From a checkpoint of a small transformer trained on Wikipedia.
Size: 13 layers, width 256, 2 heads of 128, MLP 1024 ReLU, vocabulary 8192, 12.4M parameters.
Architecture: RMSNorm before each block, learned positions, tied embeddings.
Training: a variant of SOAP for these matrices, 374M tokens, 5710 steps.
Each number is 500 + 40 x the weight over its row's rms, rounded and kept within 0 to 999. Layers, rows and columns count from 0. Numbers have three digits each. The size before them is the row's rms in percent of the matrix's.

# up: layer 9 MLP up, 1024x256, rms 0.185, rows 133-185, columns 0-127
# down: layer 9 MLP down (transposed), 1024x256, rms 0.257, rows 133-184, columns 0-127
up133 095:439476499473466502463435481518487510450500489544514581465525520540436496518478468498547517590540443475436493509462481440502468541526515505520481517585452496470488470493524565487462538536518475494526535509475399478465495520467515473501489508491531524478520487554564548502526540559472483495507489495543468520480495539405546478459466460546499468477443525530523518493496514585453539528520
down133 111:513501479512571490429527554487452511405484497497494571434512521522525429523486500485498491455485475505489551509434548475535451458491522560493518520501499505548599521511514551570551416531506516539520456497553523502475520456441552541427526490516498430520546446476495513507547437449536554548506453480425514435486532527433403474435438521471520491516515561495471487531474560516479477547498
up134 102:580481435489447521499408525518478505499529498587434456472469515464520505602463524507432459451455496475462512479441540552549468503511453491538492547453536506558512487506527430487544537523470508532614499508466597569545491522524461463495494469475510503442505446535556439561505479485469507532537506517521493502519524488455472513481542521360456606474559496429491514540456513473508532477471
down134 117:533491599505510531458508493521516471431468512463453502486583488476561452541529515485515501516417493507529514506487530577439495520482544492504600536538541536467483506513509450581496510512576524530463558464490484521487515439527496567502516527490399536477495500468529497465451430479515521510554488473500538479547523461550430473542482520440456463477464454511473486573513390493477519541552
up135 100:495529447494493491518496547585419381559476531506544560484543509527475492515459518588479524548509496525477471516459481496516515514471442575510517578493497544504506531480588510526590493584521502359544532527525536530547508451482532469532457532464491550455502503492509550534459495545517516469491463472480440488521531556523478525508492466584551581471454510499452478474454383543459506494454
down135 103:440472518558510525435580499539475479481483508512501502495511557464490515503474530450462507493554567462508555457516505515507469410529511523472453483421438467478422584487531513544530520525489594521452449430477542520469539478532541541463486541508462552539399547519490514505412507508478434499476431532484520473546613556470469490499482426570494495488501544558529531487496576470464457474474
up136 095:527548474540556542535596533537480561488475522457493524495470473522414579457625537418565513521516493500480556496509508519554526435579454472563505560544562572533494463463474512446439531537481518515513562538472482484458528444503486522514494533518433515518510522506547530450463508524531492531479523524493511497487485525524539487542533492511474544457512551487483519579528472531498500535515
down136 090:417489519547512550577516498525462517538521466529534504418532505497505457510421447498497475504491488502547516492434550451583477496399408518565453515496518574541519498479489507444551454492474502557536464533479521497510490540502526461535518494496594403541462461500498418493529471480460441494536457560524516462465497513531483570481505472467470500519502505534467465498438518534480448551512
up137 092:453530488473470464472493528501517539517445496477465531458469431504491560548501579493473434494456539457508586516460492508496571486529478532522485393389532438477521471493484537544448496498505410437547510485510512491470399507514484490462513468545508485529514466506509412493549488522499516515497413498529506504516558483500442513533528542486497451507447515505520505471471471542528500474535
down137 099:514473469507549481395523479449452559493547551551501490462545473471422504485448481483496509487537477600546508473474503432497433520547420487523538484528519487505502511496547525544512501533466534423531504548514490552524498510495562546476511487387476487497535527496455537553505417562514529465495541560443478444544463489488465495437487548445531519434518508530523516451643514454445535600507
up138 104:485512442579471525488441460537467517477517471516490525573462509490379451469530558433523554499502509467506538459501458514528556550521456457570488404609480526483481507496510432501517545457489565498476462533500470506473552454515598535562492514508537489511494610554471501470490511555553470408537496485567528549468518436548490511511478488558482498473484465519420595505486498513477437458446
down138 108:491537519488599448511447535555428430517413522481485482492560535475452513543507550526512512514527561461448529501524557491535511503542484481608513476506550546443531505551498516482484503459564499430473515494460507506534522461496457488542561485515449577552441492472515538494490541524456476425564496521495437474487445543494503457509556544472513503444410520473471530420465498455533506543502
up139 088:506410485558524491525500571569474443544467479587532537467476495483503470540464482478480507533481452551496483530494487527494581547479477474471431543509507492460521476492498554469423499463475470531492612486544527510531519510491513465581546603449471521451505469476386445513610524531477505521517520572478519553465526507506538488502491538497549498495501529423507493540471505491461495480465
down139 085:518579547562501524622479508459516550474530479486562442554505521523561527460446583459499455542562565502525469489509488534491485462501442548531486533508564528570488539519547535490483475581519617564510505505480506482464530580463465561449576460474522504541522493514504471549449525457521481489474530488527479561530502506499524462477556473539511529561516492508535523596455467486502443548503
up140 104:480500515548468530460533565526429421537509524477477515501497537448475511429529477489510447449536541514425472460512554484470497505450563444549452492484507473474527512512532456484481469558481496501573483535439547562553551489503501473466406493526481453447527524435474480477519504526453557465466430474520513557505510544511525496457460510446496445476508510549444516518490499427495510526574
down140 095:533542582560588493489445484470546472547512487454463539468487499523521501447502458551460460475489534442492457541537445452476518502524474499521466563588465490518538503535501517398431436530519510535500499468485487536413536516503599472456504479478469472517528513556461520494501552491476504595494447430587525446533503531455471523549490503452551570391528509565538385523447505495534454460480
up141 128:483513484542437615543487569539542359474474471500516508506465484492540448465495439529598472540523538576543559472479524532490451532469527510469583494478513552469527568468530425505586534486493501478477498454565475439583507530540526540477511465523479531485506451508523504489537495522562393487482463497529452523486476436470498576499575487425502447492567487485537469509523519510565433429462
down141 122:473537500574462529545460543593445450450461494520511466446465522507475516488492448553501465537574505519509526503473525504457508501534525478454550494532485513471478543515529412519489451447526494536500539449503465507550451523485490479429558497490456546438486422450539506473499518500488445515495472525510427537510484516485462499524487479402533471567496476490518514487539472500560510443510
up142 100:498506486454456425464474508541438465604472525530493501459502478567434494540502559467524522529530546566472483564430453481553546517512552551478507534559514511437561458552489534509464444547514499574553526506471443512489487494439519442450454498515488443458490610529455579526503506414515499481475503467590427503513501514446441383501447495546424515510535428507506437520508533456534435517488
down142 106:521572482475536442566515475526503501456466463562540541495528557442560452449543488540489512539488547478453490517482554457486534563558506543458537491497451466447501592550498466480483578496475576410504545519479470506537461485480514424509481389505494448437525508522522536471445592524475536509539536504512456496533453522466565611570508471568493552544572492518570452528479552504525488466544
up143 100:512466491521500460509457465478492537493560508544521483615489486549486513563511479560530538473452558442502417551507521524516504560494505541546516466455448464459528457485495526432480481511458526468443543533501437547530532458559496503414594505467478513526547548521521475577481402507527519482454497534461513450429487539552526443509567459369518428509562615532514481490519456570511522515499
down143 095:514470483496509526525459521550493542434465491450481472570523501575422520498470498482444575472549500465511494460521478461541502454438531585464484432428513489439517520538513507494501484465446533515490518468435496556429412454477518468510504504571524483576457491520483531537456502539440521485468416549567493503486565520649419487481503445439506490498539524596522441497527506515484513528550
up144 096:586510478461528522460487512541491482543518453509509440463467536444476573498472491522490502510530485486530457504541525451483542451528509492515514438540515563475483513519555499591479520512521474558473485446565523521484501507473433525462436464505498426508494516468483555525611540553490498446465490487485504479538533461577501430482546508539504494483498404559475420491449465468521560565504
down144 100:506511474454538554501540474485592438467459520480545451542395428459467506535492487494488521503567498581520445533514459555556463523572512470495486522501484425487435442486482500485493529514455452539462503453474507497533498500507560441461524504475473516509464500494475469477509503504492511487431493516517476471446510476558515512512505525467526554522496418545493466501447474559485515482434
up145 105:545445467498472470482449476579459478439518510487491527582547400509421497525470498495509501487496588510432461495517488482513490408496510579540544515504486484539533546515573487485375476468500576446501456507489495425545526484521445522515525452524480504465422514486569521527510463466531496450513513467485508519516473424465510518474486474460485523502464570502542511520491486521485514430506
down145 111:510509450500553443531486560429476530560519485546539546481569535466529504480482477477451443490445439518533474499537501543530502481480471504590560475493509418498439511465476520546530519445563492438533449462501539508462504445510519530511543528484570499423486498548529461512514583473460410473569513475462497512524529463545491529495488521465503485484508506493417493477519479492550552440550
up146 094:540498505530517488541484505538494541491444479468494487499471556575527504527503488424576434479416490488576436509536526516470584436574551495481470480544453508432533452491546470505562527432462524518512508478473548577484457460528528560527448516475501468438501489549435441544550547519505542542526477459469502496500463515521568489454515435496499481476470564504503535460552499518539584547548
down146 091:493541554492519524647512504544508509466519546493556462528444490472526488504479475585545560472525492502473448519491501551469491504526487511450463512447512496458492539519429508480490485481471498474449501513439461493568547505567528475465525506536496530548482503448533460507510526515564534589487486545556489498562502437444498567489504441503512562502594540495480528542439518544515378567515
up147 095:487492444508545551486436598457463516512516465557511550448516562461545503545448462526535458485471532471526487495440430580553523513608513505525481528474508556482460522424529484472493474526542453504553448498471485501536416468516522477456499490542545486487528504462482522505519500542513483527518445533538425488446500496485556487503462496537403502430489488526496581481460516470471443514539
down147 093:513553498517506461442543566541539534526524524450487491463476492469463522482541454484490492548501485487538540459400499456552447463524494462579427497513441531477520500482491553487498544552504499496457401493535462436501548548456491505549470520480429533459559463483491520566420560479461544506522474388513462505453493494439491484527509505524573473484487477560488489511529495565435494504484
up148 092:466553540526675509455502518408557509465467445530460535503514471483543475486450505491500366487482531491537515490509479526485493458473544476490457543532515509515564531529457513536493489443530522496469483513499460459460522500550489534447539490491492395548480536481508516479525502543415513488491550475436502472526473421507578528500413513521483497478456542536463430474529487440543491502489
down148 089:537494496498533517485522583516475517444463500523509462556499429445518487503498567539530446547448544469438523411527509578541488571506464537453507472526537468512595516394530446489469471519404529538556530523523480491481532489496468529544479537516428511530511500506438524512523513554543387495482475452529516556531465525446574497531551513493536498481472555515493424471492487474476510541534
up149 098:510448502569522535458450534504476531538545484495576513530513494458520497512488542499560505475440511511498564463463481431505503529558495511512425479384477423448505453466491455531522496517442493469561549451490491535517539507519516524590437411559447485460567518492485464462530523488527534447552462535501479467541458475520516512544558512498517494449512502534429478516546529447507565513506
down149 104:520470480549515526518503568451556526530435455466483501449546478579481540468527451542508475506458439484421538532506520523483475549451519500488472498600482488524501531542507469520463447493421513440447507495500494485536420557477468469537426510508505477514477598459517505454475473440525474525404465449505477496443510451487495507479511465449434528543561572486518488520487493520506541516539
up150 101:510493482535456514451491494545495550522473501538461507517496518434506538497471529454481521458472515489587483548501450562550531500515594490577570543510475458472533481489506475481542568498521488520523495469505503435531500428508487475523569510562579470495458439528456488539552570513456502562522481492531514535628477526498485458452510364505432505476502537433549496519477431498533498518534
down150 105:444469571515517452522513542500517434517539501461521476545558530545607498508479422456516419542516483479402433527587574456532543541517490497478532488524543545549555496586470558460461512465512591491439486498506479524484534488466498534455514448518421452498523559514532543528527527452517433494507510563542485494557530453480432537500511532478573485520463487500507572508508491545497461509495
up151 095:504511430457523529492489533464468500512488495595519451565526546463508485504530435534482490542485438541452448417530508540532462446506460584496529481449573479555536547504536476490526442498511468485495582528539566463529525493520442471506495521491491456481440541451444539504518555514573548460477472546483548468488456542557497542456462444498554530450478524510556485417463500481574533430501
down151 096:527425414515493463503525533531542468573436501449435476464474423533506460520486513496478514508486465533484525488455469547495451567567490492521474446560514553511490528525480505423505463540545485526531500502431503555587529431534582511419486491527531499512484521462539491561552525499494569509534490510468474542478566486467497441513506526569491505565412432500501479575553566467453511600492
up152 100:586524532517481502549571514471496492458437543518513502457414439440482568477553457504494514543541513479522587521543428472521508495471594483568432515483465527594510535468499478505483518468465511517506503511566518527564486499420526509544599522485491464531596500556498478540488471469465473502574469475455552460484493432519423557483532501569568453506514500505474530519562506461523523419450
down152 103:501523479470393501515540473541499525501412490558467519468464470547484418464636504486446535484502492481440460473546474519501509488485526472457529495533529482513476516461536588564439561479510520522463452551566517504553459535468506495487489552506424561402503548544576516557521563462508435453484517489508514504507524487571550502485581551514508516532466522498514536520497447484459502533472
up153 101:549472434518567508484474514499556477518545501480507471519495539494466435518489505401516490466412443462492486516457536433518539516507482461517499534459530490501490477507517503535490503447479601452421512518463448568406510625514495492507519500482505478490517518436501517520500436531522509556481482517501521526530516509492495502506460453532504516506555578495559473442552520505513477497522
down153 100:520482455512449588526461538489533587541483465483493528513482444471431494463537478479499517534485490505504399521581516503435508479508535430514452447496629451561529498524504419447486529543571510512364498489549524500551487467475450505553450464473439518558531444546557427491485500510469460518512499493536486453550485475511507559507521524499529473518530539559488486502559511462601566582517
up154 103:502414480448477493531470544515526426448466463554551493527542448546600459511403495511534435517510506532491503445473521457469443514541529540516478543546580514499547446513461482471463500493562504575538554507405475521491544536466443445543486489538528459448514450471480477556467447533490582455585468484485520417510505501578513495512501543502469481499506466520430451527576550426493531534507
down154 080:466512425535461521526422444619529539630470518488498482441464547511503524463505492497487411515577499548535519484535462503413446513491437454512518487522511576500516518550510578449500510519495504454484482478496509572507468583466507507502442502506564480505485460519558522535483521550526495532545488428483467472479472511541454459631592478464560474528583592526529526519517537455478529517525
up155 085:469506480512506578452501480458533496586521481508549528466548509543468527481554585492535512507493519577525519554511496567572447466528496520531482492486550476510481509540492517525577508541522560584508442592506430526547507484468509537537574514572514500463481529451506450373511473475549507505504543520486478491506503544538575520567494481452521495534496403437411489547469506512576482465496
down155 084:478475536489467465496562468548481514444475544561537519496510478493532550527465483465485489476533512403499570538489483514533501540460484473511513489480552536458509510394509565413498500550457436451530509453543541466526469492477451563506450533473547554502533514564513516568550510517482454476430497509514509468488486474481457423441528525486519505546500487573504567444464561480556583479474
up156 099:523429434511554504507410520550413574498495502422581522592472543498478458540541516421525550439546487524494493486557461469460519447497523432501520539495532517549496569468555491506514453458487538521474482529484502493483511487487563508503569519454469498447529463448450474487493493477505541503511454492526565486444424553479504457463521536475492484531493475506627555519484489500507497470595
down156 098:493525464540482526568488505502485510484478500467519500533415587474586480570488542484530530464512499491541525505569564491520406475553464481520495510506500428416597516472532467490513373490532536461465531523483458499562492525529435524429555504542516430470511469483474450521518461499525484539477566504514519484493475546465450575488514431431441472495494444477530472468487501605527507417501
up157 092:479555491454500548510505515545507472566447502471464433498465498495543516530484540504551484496569405491407487425476591551481482509516456482487465505493495501521492430528588575510506469535549472465483537493558540536471462501468440465537486535507513523534509452522439541530494512577478445567458509462514484535552576514501580514473540433476503536411480506476522517500538493540481430546449
down157 100:450494535531541541478414505546546496449517467496518552498545506568463476537502464521470460517457435528571498476526484475480478480543473498529469466561512632518431519458491513461481463505570445536523549483544490514532528515493493538469441443459497519544467508551576489490504445482507550507502464495518491524498430549555432569482483512502456520498460466526518631461480449526467455424463
up158 099:502453483536454504485434507452488533483546447469559461556468454495456443477433499489516514526480526496531418476437504530516573509408460500463532490588442481456476491469487539568508470497467541494499493531548424592537526466450456517505484487490529542435436419568511487486440480515512486451448530478544528520490505465496440450484524534497535506449458516500544474547601577575440542423510
down158 093:512527560500556510518496479522479442490467508514465484524473515491464520575524502488499426465493464463540517456466477470458541510487521480467543550446450488507565504487379461564435451491547470564467473493470467473492421447502425482525538575504528518442563494551505519556426488452435501531542501557446488532511496516542535421545503527550497463565472445549522527558482568478598541472536
up159 101:496500593419488467474519561488556529486519531508471539545463399478561544553508504517537506535533580435502454489513448521522491489493511563430450449525516526481507447532490488502552424484522576534479530534455525531427473487495570499570520455476473511546446544512502455517526420477489512526464545510489427512536474445507497411440523445547417483485546461491518479597478554519544523539485
down159 096:525525443483543496493504452593502524472511527495535537452541518487504473440495525484439529513526418508533569541532499555544477512510502523531508420476495539468437454484452502444410492475437528457553481495497468466511542534535490528550519438538453415411466541496572503541541460482485454455536416470452471500467557505519614496505453469506470460374505579499463438503574534456515530518491
up160 107:556456488516512471492413462487550497540511562484553454492588457476518504516546531542533477493518510542448449549507524520517491517497419503548505532486486489522459464498480553516508552506390536547480557486501457526542525454448492445518560480488550447539522485483527481523470485541488490453463491508513493545512490457566523441391467572570559461517465534463462496429501517510490505517494
down160 123:454434521393490434506528488439559474520450476593530568457517549491525476485447584483455492468454482593535499521482509514485500543502517545534499492494462520425406488426458572489494521471484499549500503484544496489508524416524446531479519503497493529501519498518512484511451525488578492525504467538513499499579487502536501461427523493440535495521455453483445474536555544489499531442503
up161 112:478477524455451509545489486453385537482482449522478577407539492493479524462478501462494446528460543477506528496521448464487497554499490497526460500467544521544507539540546518483482455466456576441517459457603455555572474425506539517520601401500479469485469496430541518552508470459536506467499453531529501547419490525513476481561540514568479509595489478439580497483507495463572533508456
down161 116:511512498532544469588472491443429520455574571535392534501458496513567437524511484467448479541487488492535492556459469533493535494527445605525491556477483479461535560459492517525510525425466563492465530532488438544494452467450518481488529461495487459480542541473433476467476479471529516550458500527448514501485530578421487526453498500522484537573533499484506551536459554511528440480415
up162 120:480417534444478467480489563555531521516506524470531492487500442562449519512490544431459543518442521499523499459496525481555437498440494483458476556463481416448506489527475548454505490466508461430467465490496432479532533515525478435459492526525391499439556486499535552492565516504474503518565508408462471469428547546506523575480536486492444511582460436550518500513550458530483461544556
down162 117:495506470503467457481506531489604498479553500496563570563545404471504521464443585507517463555491427499503520471482492499528415501547492379413428459482476491467500484502439510605520507464467522507508510517549458486532487567464560587513539477458553461570499507461472518488508539542494585564525500484493507535499546496417489535542550500521495492537449504461537520586537497436458472488596
up163 097:498552547542497505508434605540474491484516517471498443467531489440440519493489516558501476489470450500484470588457459463557461512520495457537482504496518535428419455506417474506523487491498508440496487484558519499521556501570474509478471511435575522508478479467428491448518488516498506450495474490455522496477474517498529532561488453511511497470475529544504481476474424541499464438415
down163 096:488517503442502533543563565530463494460523484474493474508420514475533535444448481513554485523475503474496534456487480519487469493553488576476508489426403488564551453421519490408493533451452517583432430577485560530486466497454508552471508509567483491509570553549562450465570476479514506475429550469435524473456495518534505542502470505517498431467419495464454491492478475487501466493530
up164 095:475522554518479373453506545481532488516526550573541587488499440468430480498431476512537555484515516498597512571527564449500414452498505420467432540485543484504558501477541502479515500424472494512503522575501478541524500511544508508522527538466544452459444517510512495491562475507495528536458495521472521510481522592503459485504488535563534511493486449545563482570524521515504522563512
down164 093:450451472507500549557541456510484534498504520485487520541536507513491512500490525497483439520503546494537597509516433510508591493568473493541596388510584495540463461455487441531492432532558548413510497538484517490551490484490487479463471525528512474475482494525455533512555494502438467535481516538580482438559604480491472555482554449490436530429519476442385530444448484565514498530529
up165 102:508493498514479494491453450480468542510459547527539440487545609531505441531506463446519501489566550552539456532504530548479520458502411443424507553444584472503501549460512464562539457403497534498462555482475432479555530518452480487551483498465536505544469455553513497445515503538563541466583467452540461514542474514447512551534547546401462500474503451537546476522463550479529449471433
down165 101:503563471475593472517514480494425471489491530525497461489467513517474619544508470444461521510584501546469442530511497506426558425504535492476555527516524488487517480572490574459477514435628448526481538494565504495503491504491481535558479486479546533538464542471562451504523528471546571547580503426545517491496543456483509559518470493535507658531450544528491511503489532481546436517464
up166 101:483447499511524482530569439558554544518492493499486469503509463510525497460519443472534451554457528469487470472481484462463477524527519506550494529507516634501475503456502480436497459559540512502456447493488560536539450520549576546512572479524469432483479566502456440506541532460541476489458548489424518520525539558521461479411599513390507484513432508426501536492466522545563518442504
down166 105:500543492543461504459491470516476531549524487430485484481481572407446469517548531468471494460498478541435425469465456479461540506526489450505515531491488437506484492508490551552528541503492546415517461486448482501466477458513494494514400525450493506444427485488476545531421477569446462574536517422456490449520529449544443415439499463449525504574451508493518458488504521461510521568513
up167 097:435461567549527514529432528511547528516472571502441497449465466418482515468617515533508553496448488489516453410528481548478461501581455506494574433468535489458589555531563517480463519448495479530589502454473554470511546514449411498497477483500461467483483524482503458558502438532544533462532518447509510546484513518512519522477433472533551525512530589485429468502486538486470520417447
down167 095:456468532467497512521498457532423545487450509475480510496524421486506462480427507426482467524534518419476473465457505495461492489520452459520477448537490470475476395552491504515502473540461537533467560517517499470435515503477488498484483492542424527551500404455539476488480517460522486505554458511519548517505522380488386518476567458511436470505503518494575526502512567402485514529496
up168 098:563509463502545533542472612507546515489483473548535450482526591515503540491565485455484510501503508492470519531496617478518508512498470476570475490455551501564487488516484444513555642469520424466441526457513550511531562550482485473561462480471483411542484477599409497435501532509472557445457502525450465465522543449489475492391505527484484475513559446512560557508506472546508542511506
down168 103:503463494523547537490490420527525402515481450513507504507485596506540419517535427522560538512523492512571461519397509497480533456589463499490464464481546526425493532473481503546519579529502547499490484488440522526474506511556456434530486428568402575550430551512480502503492466432450511493477405467565498449558538556491528585522477468473438512463519533458543503518492527474556485470507
up169 094:530541521535519516492481490476501459494472545499509424542550439479459457487456497522532460521567495492490467541509474518634459467572587460495512504457434551490466507476573442469528458518523495423558473501440520427471502546614546511601552549523556525501537531494502479562473512507490499498505521493454507460472524430462478483476418524499493554524481520431550452468394508437532461495516
down169 092:522456572576457559552479485461500464480586552499508447496533547500480528590496577521503468496506459482436486485490521473481480458460483476496482473478536453564500447538490515505519522429543449477479556556555503464445461464476480432526523487547529524500522543452419464450502496454484509540494409480566507607487460491467539517461516472490526432494438552481488477519561492536532560441437
up170 087:495474486555529473530491444560526464454463430525481488532483474514497512505490471494509530444426510529507559575558501517517462539483501480514456460424496492479579451439532442472499446475532565418529473467546531596508537485504493533490487557439526447493498521549481508508472469551523488489559527390449522458538449485479486556480534444510497491510493498496544594537487481507474429395537
down170 084:556504514523486526596501539547478509536543541456518495484431550505516512550405484558584508519552498550491422600453459549493480457538480523500561519504502464518500535475485588554506537495472499573442534451421441463524567481500465483505521477546461554502501481436501503562580553444470544572467562533569494531517568430480516495563494484532447485488469462518497466477518515504455595520442
up171 103:507524488497474421455461503507491450510559506567455522496611432452502549476458550458472526449460516528455414433466523518511568494517520496511585478524459465510567503536568501441580535513507543445547537498512527483574522465509469546453471401509504513481455505465526510547455413461512504501517549476561567477553517512455554462518509524464533459432446491548479436482443483536517499544476
down171 103:481442504433442472570465509502529488482521507498526514466471502464421481548454478530517568496444537504517478422473489542501451488489447549528467526560552504410487585517474498508455545497500508506542466483459454504527482555522493381537539528534507526517441544509490498469533509461464481546454602500522428522526569468486484602476540549545443454585571515483530569517532530470477494469496
up172 105:501533535492483487535463520365428481482494489505516517512465493519450556554497502439488472519484513512486469530497608468484466494639534549493451515442503484538480545461545506486515502516499525511568419501496561525510555404469511520520518448494469477511495562530545412537501561538516577456555558565490424503425508481522500533554437537461493461422429436567500440414456508468449547469531
down172 122:521466539469525507467493454495500473539465516485396457503492476460504557521566523539437485473509440563532488529610540483520515483518546428499468514539529495549516456554439505443480458571471467537558504599537555433520561489473463513562475542535496506489562466558511400498538502534447499484585452501458546531486485482503469514480485564526464467479482491490532472414555497530417484555552
up173 106:509482492546477552457470527524505522496535460497511506472502464463500537504572555509502558504419557466415453422483565487489462595477513526496494450431501500494419504569516494455481488531505501508551474539474559521516524504449487541509564477493499552538509494517511476540473530511441520514564551475517463527542532534598494467465464495552517457460436502475489535518494532486494520500484
down173 110:487508545535488542509542525557519502579487520448424476516504523497462528501502462472503562526547581518523454497501438498519472515510567473511512480512509519541469426515493495472438482400474485574521491492510471531483538439448491520534467482459459502462554418514535476475423469523476497403472420564494504499524486523467500445522558463443511507491524515470558423476475425460492534430547
up174 089:496491466446482527468493523416471450466549531455497492479556518482480475484519461539487463515514431578477483497512499419497568495525539552468541485524531450449544471533540487537470565501451492491451553497537498514542454474505464495449490526473523539561500562634557596493427519586436517451569505518500557504444496395546482460580474459550536498443512533535478492529488491498548474528486
down174 091:474487529474366472646551505514524545505517510605503467471517475539481524480523526467536499470498544467480497507443573468492459499502513442437517519473491456457509481441490492559564471444517455428580465518404493526528467500473560448463538474554467481494513496424454432501535594511505473533495473490498515555541507530501508583522584492524484541523496487567536534477534444511458508474525
up175 092:459517464457441515511469534484543459507541477520532522573545539502488468516551557496500513423560493493564421527542510479458478573474485569514475429532572472557496519470500501470525529513547505485493483500521486482513465494554491539532491525554515498460438548535493583479453490482528486530548545513468479525463509580552499565465481512484558437460493507527540523453486533467530531492506
down175 092:499547606489526539557582489497510482469484523493504501473462518460572480480451467501496521481449478525548497537510504494511488520444480524481504544490533514488592492526466479486530488571420551527467522454551499488506521517559510476552570503514383536500525533522401488470517494435491483530469524550519526485571505540443509464439404613544543520535521537486496470471553495527503463469502
up176 099:464480502519474458496514479518493491535471494508494587531513486455500487525479565508429470457550470504562485537499526425464500515479501491479534554515549434522569376514525468484447467438481478556587543489481497490532479476460567498514474484384466452520481481506611492457547426448496488452559509486546500458495511517512486577501498539455446510488533526497417416584483453457502474490537
down176 111:545457432470508490529509485473507502503548452527510490511565465503554485471509530503472504501588514524488480511563531485489519522469452442538512400528484436497516458412510440460535486477541559472500524512460421511561491534466477477495550441521466445490482465502551522458484464517518504479519425550497461469521507538442447569459450409477493455537478527546447546475479493507533579486533
up177 110:472551493554555522499498504551490606475473458436530464482468531509464441490536481498434477593428526504573467468506529537548463518516487477501541538523489555449552503518526472489551486486475489473442409503506555541477461536513546452525539534528512539485421451493482462473490474475500492484503521482455544518422533471500467437465475462479527494469615414517510522561565584544444531570482
down177 103:554546542497522555611532473525433474467452541481513519559473465450499505543488450498531568471491497469530453481470461458464495490485463468475515508498500469509497540484585466538485555514496472439489479473551493537476457529533570493541499522519497510458443488476561435473450527525510535443519492495435494488473539489473521524507511500478525480581485506494454514562472444538510510514540
up178 103:527507520484456620480506502567465518511535537524438467510552532512462510491513516510454484475518589514416463500508517478560508439458510478477506514583443496576496496576559503439490529518547518486518475509446541534522486392541536431496578467483486483516507515399489534550530480545462456499522485466536503496524542463490484494508539554499533524506468472515478508546474505444478494555512
down178 092:532460520546560497325483502529508535495453497556527571551517462531587490528506552537498551554539510450547469444472516514505457496515512512510493514464562508525515507510501502492538502549491586524445533518510595421489551455435518500451498539519486549448461468518579483457593490554486524523559449478545529468536516549482529553514536531440474498462512481516503493477439532558547515468458
up179 094:459483486528478450478448473501517503478516452511528473504529616507505516531535484572508479560467480481491529552519486610527530522526568506498513552507503418594507525515581496499396508547472525463575498534540487508521434481458501502442510501545454459450474443511467472514513534548489530489479516473539522509550607504445504500500525483440539528522501561470450486463557514506510538530504
down179 102:402504450502522497474549483511441507549497523471511533517463470544472459537487440606503416513519480529514502464419574447539489510403493491491464503438494480502490498449561547461497398464481466465487424518508466497518480525485484571441554501478476499460455602529491488471514467478510542455509530449486433462500485510507491467545571583505506475511502520487501448456513489488456510507519
up180 099:559536495492509479460558535548522511527477552513505476474556586517503515538480540447546509412461502464463569535551537501453527476493524532439470451496426528505510460458413458407485411487473439495495574562492468502508515512453496521437551512430542498451468479515480503443494482551444479538462558444473547449529475587483443466526474452531486533542501538463499482520506529544422475493522
down180 101:485513490503531575441516556526463495564449535498453506487531554481481502502528516495456503486564544457504508519498530426567549486507561531472445544509515486576483464592634552457548473545463504582583474452446507539470522522424481554543452551476548477519485484466513509495499492492458476537480522445494447536431476520441496505536488503508522443453550498429526536447503447522507428510475
up181 099:499463507467584476485455510536539503539506472495495524497514540577516537458514440441469533492497438505545514448488444489542455525445506465515479474562512480503524518482495457514481441509536560481463458483486527606580511467536518442480539509530460424473381539469520538501546411439497540514447536522497534555473514455457584481565586498516485453498483464478487449470528543488523494438444
down181 106:539513471548481497598510528473530530486484476504523490463519474551542555495583520481507505524441441559422514415528507496412461520503565441502510461538465556522486537514559445497503530417467440474430569520467456464533501575486522437521473516490517477481500449556514485488403490585478484458436535476419540531541532502503497482537458488495524467478488546512528496474563547455471543492494
up182 093:448508499575490533484503502494418545534510574490517446467588574508509554486518396536573482563505466457526399573450521463499468446502500511536516487529513458493526473561518460465506514469538468485518538503495511533523510598445506485440535511525454479483553493531476462528572474482533523537476472470464522478443474492572474423470485491470532542524543571476462497496536509449541480520487
down182 099:512424464480510411418523483482553528463504497528457536487444415472520449566483549491452507461461517466457568479494497456538451480400509527481462520462541563494462417461493485456582514467471521485502463455567491513484464533558537525498490526473475477553452455497527468532456494461455507441548579455496477475524507516429501545523527554471434494486450470479500556490513502547569527506467
up183 103:432505427455506464475453452503457446486507492519480552516498450475489482473487539474508512473520528539517502505473521523454579537561465554483479457415483541481485535543508477587463514516486456520477509561529519482536572566530466523464560491527479474450500490539492545484533484447497517520451477490493534570590496480436587497469507592497452481469471423574434506387570533509470474549527
down183 103:521459524494476549525517529519463564468521496507518492521503511467558499482525536495393517513568501459456523485508503449525375501513513461602496538455536489461534484477472553415515513447526422465527553517509509476542505510454496458486515507491564528518518505409463479494473529536533510493593483509455508483504455461561416483561542484483499469480464554527566532481511439501510555485564
up184 096:528467542543537430562516550499479507495542492435449485518545532514452497493495547426486528463474433553512466555475473405588528520393556535459467544556571522549463520533573477480470463481520589429488555463524449499465550510533512503502446495533499511520472459475510548486565549525486480526466501510516473463447530455487455506578497501490552535502501548484522488538446473477490429547569
down184 101:539536485481565454493542497465487513520457541524541489492480532477443455405532563544464494463530487497494430555522527527543509452495367526530434482526540477518480494448488580535433477518491460504514468537511511451517506556533526484517455506557454443493569511581530500537485533477468526507482456420576508467485507485449468570477529512415537614466462545499566511509478478517533466484550
up185 103:542524548466554445540530501554557513538471550523493512570490504531516506524472502497472549539435526531432506525519515551496525472536512546546516535489465539555520537550505471504476499485486542482433475505450538447505484577498542438575507450550491606465495553564514429482463480550538501504543493465524565585489441472497579420498476450503481478573493445458489483578425461440489450489501